python train.py --n_head=4 --norm_place="pre" --rope_base=10000.0 --rope_fraction=1.0 --qk_norm=false --init_std_qkv=0.0466 --init_std_down=0.0 --beta1=0.95 --decay_fraction=0.675 --final_lr_fraction=0.0
Each number is 500 + 50 x the weight over its row's rms, rounded and kept within 0 to 999. Layers, rows and columns count from 0. Numbers have three digits each. The size before them is the row's rms in percent of the matrix's.

# o: layer 4 attention output (transposed), 128x192, rms 0.152, rows 110-127, columns 64-95
# v: layer 4 attention value, 128x192, rms 0.143, rows 111-127, columns 64-95
# gate: layer 4 MLP gate, 512x192, rms 0.164, rows 0-44, columns 64-95
# up: layer 4 MLP up, 512x192, rms 0.162, rows 0-43, columns 64-95
# down: layer 4 MLP down (transposed), 512x192, rms 0.158, rows 0-43, columns 64-95
o110 086:503568468441546454473516560585528518436425474522511584378542551531521634494459450499525515486487
v111 087:510452443614474414545545468510530532466517495449489422574539546564512497519461508507470547436557
o111 095:584603538493581552452514467509417531498466553459479554481461492467438484419447463460471416514490
v112 086:516490527528434528545445487529467543556540472457521441469519565597492501420477512396543548560462
o112 093:540559527584446501505619546469501478401540481538504520492416501452544513535485536530481474542551
v113 085:543489542509459420499495475516490531476470529582519429477492407625506496421508400506478541471451
o113 096:471446490514591577462502613528474452487558519445485539518491514393476427542471530473640465519503
v114 094:479452533489484453493457465483491480459400496555517452570530607478515511577528436524442454482467
o114 106:537558429472561489488442495500509513549524503428487526457513497543437500363491592562485558478509
v115 080:514505387587507536531554495478467425486463504516511448469448393461512489489472434568569493454585
o115 085:477479516400458477443486315501464419460446507501532527557466516561550421416502488512548495586519
v116 084:525519537628511547496429442478466547505577518507558425548520568544527543583557457535466510464588
o116 094:538539479434471476477533418509524548564461545428552474449497393451457466465493511527490508511401
v117 083:498481433429487496496428558609539475524513429516573582540535485518494471478575501473506380579477
o117 085:529563626513579523499487565496438530460457523489498410485449484514452560510388464513526531473503
v118 087:551486464530534515515535511407477491505451480439590511381508461493537533507490562504545520515507
o118 097:459466465429505495525483533557497496482534555492475398557530495541490550447480464460574630500483
v119 087:450525482384458481490468519560484489434400467579496499509590476508485485410470421533516537528402
o119 092:536481441601554554560396628570497439501540528452500487465431515531537548573506576419604526505553
v120 090:475478565432471400375482512584510505543533523485608511468471546477486529534506467485514468540515
o120 102:391446410526528509480498609445562483441513545525474479544499503553485490497559500564508499541405
v121 080:579530662555479521497422519512462550408561457572442537405396483579498504499493517475609492467561
o121 102:440545395459535472604505601353527473549501369491533487522539525417505422477553465484557518564493
v122 086:520620556546472454507506440521470490466426483476504412471485530487523508575473450486502485468570
o122 092:444542449439474485516548435499470538456612427530496565555530500469451576447501492533474557554530
v123 094:480504518508584607452441442424540536535455483334545444483460538494505550520464473535475511535459
o123 097:468430492562356519547526468539500504507553615662524581523399455512468513452471437473439487436541
v124 084:502368460452440532550560477570545506524461514542432547503440421568503478437510468512465476584486
o124 097:439509515503528543447493668527538483575557514463494514490575490361509462542484538491544451458517
v125 087:538475541551467494477542452525497391457468501473483440553517478497559461539501492554503479486520
o125 096:518487453407555478491411394528495526516495489528603538491525584492489435465518503413422476448428
v126 085:458459476546420507476526438592485577424473446486465497491496539463488500526423416541581528409460
o126 093:466523498517516503484542458517518621525571441484449516511493489509498346458458536515408489577507
v127 091:542426391487503498575462512466474495549523502410525519445538514520521510508512503497470524516543
o127 091:504566550491469454482551468575522382480440609576530506553540496514504533487443496432521529530485
gate0 096:512554499559587522545488498437529504548499557523445507633450471468519450496550540489484567518504
up0 097:418513525430459526441486371579530524590398484479577426516476576464443531527513532469479467591430
down0 100:483486520478555523508416436514421412572479565471484476477505488501500454559534536517459527416518
gate1 107:421539431550520552494361469491470458518416495508491402441506486602520498479519596486496517625550
up1 104:466541545565492612474422478477574415550529490511448409467474522574488487507556453543378589575507
down1 100:535576536572515599511560568425554546453520426431566464468560576497624553462599536471464490579436
gate2 099:536540581497431458511525430506412486493480526466560490575533492474515505563485485468511540480470
up2 099:513566476477486481527415496398516509445406506454456502485492581517575551525508478554495393600368
down2 094:470490519447433522494535341474570538406488479533382507466411508480476606541561469507457393528571
gate3 107:453441448538508523447573450516482423499530455450508548542473477482491439533554482562544462477410
up3 100:526542560451510505530537485603474491460446500608441415486566485415457486469410454442407502469546
down3 104:578538477581466494468508521469446522534420569547463469488589491471515462522532475565468484469504
gate4 102:493429457458496496537496470512564532529481505462485575472520539496527530577434504548470548568517
up4 097:511520542409456469528468547452447535552498494496512578523593568485504581534445506537546447500466
down4 097:547553467557502480349525559573452497600595470517480429489530498517544578450507403467463468495449
gate5 097:453616481537524466524551550525482429459482527528498523517542555487447566415503604461468440521477
up5 091:485515451541494481576549532581513433541492564457508475489545505498441486497542593505496511435519
down5 099:600431461529539480443484632447418550530525438473529611493450476454587454372553454479497469515522
gate6 110:514460482532506534468527485439527461457452589564539543473476594470414455575484525467493460501510
up6 113:497526504486450508494524556508518498531488508608500494422438612485535489518504494596457512543539
down6 111:402531468475480561500578502508338433464453440582506513520569487512527498462457556536574462591537
gate7 097:571518513564485349487514561493432521471462547552519520490479479524548481450474554451537547582540
up7 101:544495592455498507456575486413426573427460458408519437577605517538515510482519490521450466496516
down7 103:498411478416443513454527370458500468460464462508563528589466549483482390527526534482559520562461
gate8 096:443490514423475540450414532514438583444515502512459525572501586501552576476412479476510506546523
up8 092:501489548439410504519535511424559498449530495502585487418604523516489433610400514476579465526543
down8 096:511493483454482492414465480652547482425506447488494532540451505556555369483515478399513446422518
gate9 101:602441493528483530563465434452458408608488480586491502575516598436588508531435499478564397416491
up9 104:496493495513494537613588489536581485484531500582494531501484377474526540462507472544493451423508
down9 100:426544439489465530517466390516462553493481574438454476455468500600510667442457459497495534522503
gate10 099:540514424481482529491523416511571658500533476520432572527486483526474591495434522489551538441558
up10 097:580441472534591504450488520497505508438499566444526449548451530508442519564469503575523484515447
down10 098:543526473484533475515499440589510486470443504620490488535450521502535474463412437488470473427506
gate11 094:580542407568503483398471494485507402510504519448456554567519598468475478490395566567594433533511
up11 098:507542480502526591508431553524517435482444552519494511578623506542533500439472591488480541567489
down11 095:509541491473552472492544621591384570559543538433550492498516458574496611500509489592639510574581
gate12 106:596507486475489464533533514578482507543571503482501555435497443513500471546539512516483578509464
up12 103:493494540561599574528472451572472500449571479461495473529487495457498497520516508482561506442455
down12 104:505607530549550500486496505492539471489495487436433503558495544368512513444425549523468551506525
gate13 101:498531545538504460488477490470571461519389464501492534498438533498432568502484469490480500526513
up13 098:499488458428467507529563541525502479471512538466369459542456518519534570544437520539421409516538
down13 098:556488476484468417488524466589446497539491475553561453483511456544540406605441513554615577519465
gate14 096:461551426491460440595504435476524537523432517490499509518393538496513425478458503356549391518545
up14 106:546517430486585502470572482485475490468546495506464461439561518393542523496437415579419437478471
down14 097:457405545464459585545537598502472475476482506482543481504473479506526443486507523553520547504516
gate15 096:518580496501480534458451451474538473543472496371581490443456467480484565509590454528528525471414
up15 098:499451584519495471571425505460458523492490508446562485538513571544559479575478552471374603480506
down15 093:546489457496524569466493444465494504489463443389505510593507550475482460440536568464428485493507
gate16 090:423500616466547500481480437518394503481602510569450542507565524356402449515417491459498565527504
up16 097:499441467476476491457483511495505459488404551570488419504493543546529447474477557459546502597626
down16 101:563415491579445506532545416569573501514515400431456412561443477522525545507469452492378530548397
gate17 103:429472590515441532464532441500455515517471548486480477416489534590464492437462465539385444571467
up17 093:506478530517588534508504548448589453483574471514454460491496522490461396480513526553560468449510
down17 097:561599530474496518537506414481501495492543619470449540483360518563463515492528469441471425435495
gate18 096:526542557378546432408470571466467523466525588462505536617450448478436531512519416441518494543596
up18 101:456500524475458441544609509546453606467476548547454523440559547419507428553560601498528524539532
down18 099:516423528560492531511487414495475453590458511427498423417468485482534487655511543536537492459435
gate19 106:391483601499606451544486483515487402482429477470557469489494482405595477502484445490509425598537
up19 102:469490501513505491519491514530505473526515538607514446464556561426556431518562551573455568496511
down19 095:492588505456495530468466561474534433534485396576458477465430483486524648431588537456590439441479
gate20 105:596537451507404436521543469523396569517476473477501453509482535499489447553522525503466513532482
up20 107:477444433560468541583455454504539460524516513401464595537568503514535444508491518501471467509507
down20 101:479466468495519536502534511509478455501527458492554530568563487523572514587515499456526522538464
gate21 104:490449463506493610506562572532463509455400476534512594567490500474570452455595438521513495462473
up21 116:479413526615502536426594523517417502487440565507542575579437495472508454561477442458408510496497
down21 105:530544459578490485576551521450395400523443563450487517505442512476531388491448518465404497582478
gate22 111:437494520521517544496551495447488408530443508523487410530456488516554512544545479505490519555499
up22 105:645428509470495496481492557506574598522548547481514478438557473509444493484459517572462479472535
down22 102:434463535516556525432556407457502531538491469611520396537517416500479533421540435520485558544488
gate23 102:502480563500507533514515561503475494490594479510539414424501458574576450465470412478446518503434
up23 105:435525476500516556546590532512513445442552489493423447460513569499515520556546573500417514493469
down23 104:457496454489522574558512450451567484378515433565408527474402456435518558563526492556464544480424
gate24 102:552526530502626511413518513479493538567496516522532491446475563573488453506448526472443472488450
up24 101:451429476536511532468484489448569445467480568551492492522522477583516486569525444551479525472497
down24 103:415496502520451504459469445511382383506452486456440523458508574487454470502424542434619512533565
gate25 096:587514478488502441404473538395638474449513529406586494552590561543555460514430489444553499500464
up25 097:557518660458473520503516588433557459555448453548471503512477487451525487458482599470538515499512
down25 097:508445465527431527455506438472588401548510575500495572606482496531519510553461580504555473480455
gate26 098:509484417540511347469414617485566442440464440476529500522471457494516608474501450526463494488575
up26 094:485511526526496457495549498585489446520578516437461535577402460467517550458478540488589515471464
down26 099:483472563529536549541532414447457479543467432633604490470514467514396420532413485555615502462473
gate27 099:534442570454413510529560539411446480499561542534454480584477423490576494498468512525537583534584
up27 098:471500506536566510439538414542519471541484538510484653471451385481472509478456548510595530526527
down27 101:434450525493571446500495516502450536522473590490478462512498498495443523538512522424501494528505
gate28 100:477451582483522567497520455515429513587468565504538475507522548534520460520434484519507518469558
up28 097:549430474523439464440409478475443601460492518454555544493598473461518463360601517497436551504494
down28 096:552459531530498464450477404490528517433515503470489482497460549476499422413442497474444476442466
gate29 102:497542488414565542446599524539493528547456485431517438524512528525447469448489465437477567440519
up29 102:415406363494470447527501494498468413528575519497568520523526520558469517434499502377431533560541
down29 100:529497487564583438553520522334487533462417502529432504393433517447484268553538517519558497612525
gate30 098:508432460455475482497423445419583507493410576460577481488477563468470528557606442467497485546516
up30 102:524438474496553511448444520513482508557510470491533519520529492531590568535510418404541515506517
down30 100:519456460530556540448593518588547484429471420438507509486482479455582524495492488460490516542507
gate31 103:510523470532489468491436475546552466603489623471447576590437502470523538456474485417416515560540
up31 099:459537515499586543551514552476496555480506516526439522587571516481524455465516511517348475479478
down31 102:427494491522511530509416586474501500465453437529470622541489415519522449511544514478595522505455
gate32 104:574483468538422520499513476534550584474542530511466458561452497497460385561423512476595423556486
up32 104:579471541522492535499346515500399514496527503540452482489572599491481473574523487464491461580434
down32 100:537494537485478496450531422507462548445524498458508486452520531485501331542537513523621587627532
gate33 100:555517535459461518430515492479509462500517534516467483545568414587506478637550530533484505551527
up33 097:502453510532459492476455535535460603467534519540509570446483563583528558437538537563461500434485
down33 090:470557492520559527357520440574531493503404535550493575513582491480538477503451464482514437519488
gate34 094:483495531614537543411529475525490470481416528476557425452451519520423479458528473510444560437487
up34 091:573543561464446376401526487527525556464451587554531434544496470507518550431575455502575503422519
down34 095:429461406459551483443453450477509523502569432481466482418476568471452448536443514502496581473551
gate35 099:583466439394438402497576532473551489577497550505395471441542517586536508551385540566570446433391
up35 096:548490469575582462447485543575470481545559511542637528516531484491475551487480523615444543483488
down35 103:522519455488506458498507454557622382488410493477555481421557626551477316505515439408432526501457
gate36 096:447488466535579466466514488492512415548570475499399479532448565510495439507456511378578511469512
up36 103:509493533553477496541488515518482555547438513579568502458528541512435546514518511551557470510530
down36 103:443399507474456517431496369485517499497589511511563545492490333467506507471488550446503571461538
gate37 107:545565464540435493421513412548507532406505441506532550503577480469553445575586543513605452508485
up37 097:540459463488467443535477407472448479430481460414454515500536501535517471531564501526500410502426
down37 101:487455500526440430575428499440525550520565434532474547520507614449513538441471497439563579460554
gate38 098:460476570428527535557511563423450527447420557575503462593474463471593459516453515529543534470529
up38 098:580521431530503476551496476511534501435412508548514470559461475421510531475505522438530536472573
down38 096:467506517559466517486556561577574419551471428411536489480453419491534573462455579479534481636520
gate39 103:443493586513446505466423478478509509446428558555474407591511471543535513443446443545513476539472
up39 098:461518530494514400487570517448487523541539524538544458470412477522573473483428483554368482486484
down39 098:459503461566481537506508490523444477566483551453490554511428435567481498490502472543522428459439
gate40 113:491547510507510499508504498587463579502415439426488484450470520514432487481536545519482549499565
up40 110:521467439456477380571457571509584439525514392500469433522456431421516490486456399517519517466521
down40 111:464483499453530531536500593481573410470560478487464476469529457538552607485474450474699438382464
gate41 101:553502467545519474538496529504434517538536522507348525523504547582501503582507468451446437514551
up41 099:509575490596472507446550511546498562504497488492519539539509518542564503528536503392580515483463
down41 101:493483635501433439429494542459458577419503393632506486603502531507486413598532507487556612467502
gate42 089:484555578423588535500444455524446475580533527442549548589496579494535490481460564451530492559521
up42 094:469502476491464461538460496473485474432462456426472477455529483439487423612433520514520470463438
down42 089:535540432427469541512503467437422487493494537499507433451455527411483493488545613472604476452577
gate43 091:446550545575515483517407548475532520417540431465468482485549452532575433636549565526628478457455
up43 091:510463444533461474492538454443512454539502488493510552496453512491543566594518465473451515486606
down43 100:508516627622458493436513567420475483435475473494505382562436495555617697543555404434444475473490
gate44 104:532542583549496501548456485498478507519465532527437409496431396501571455392509422481496484478449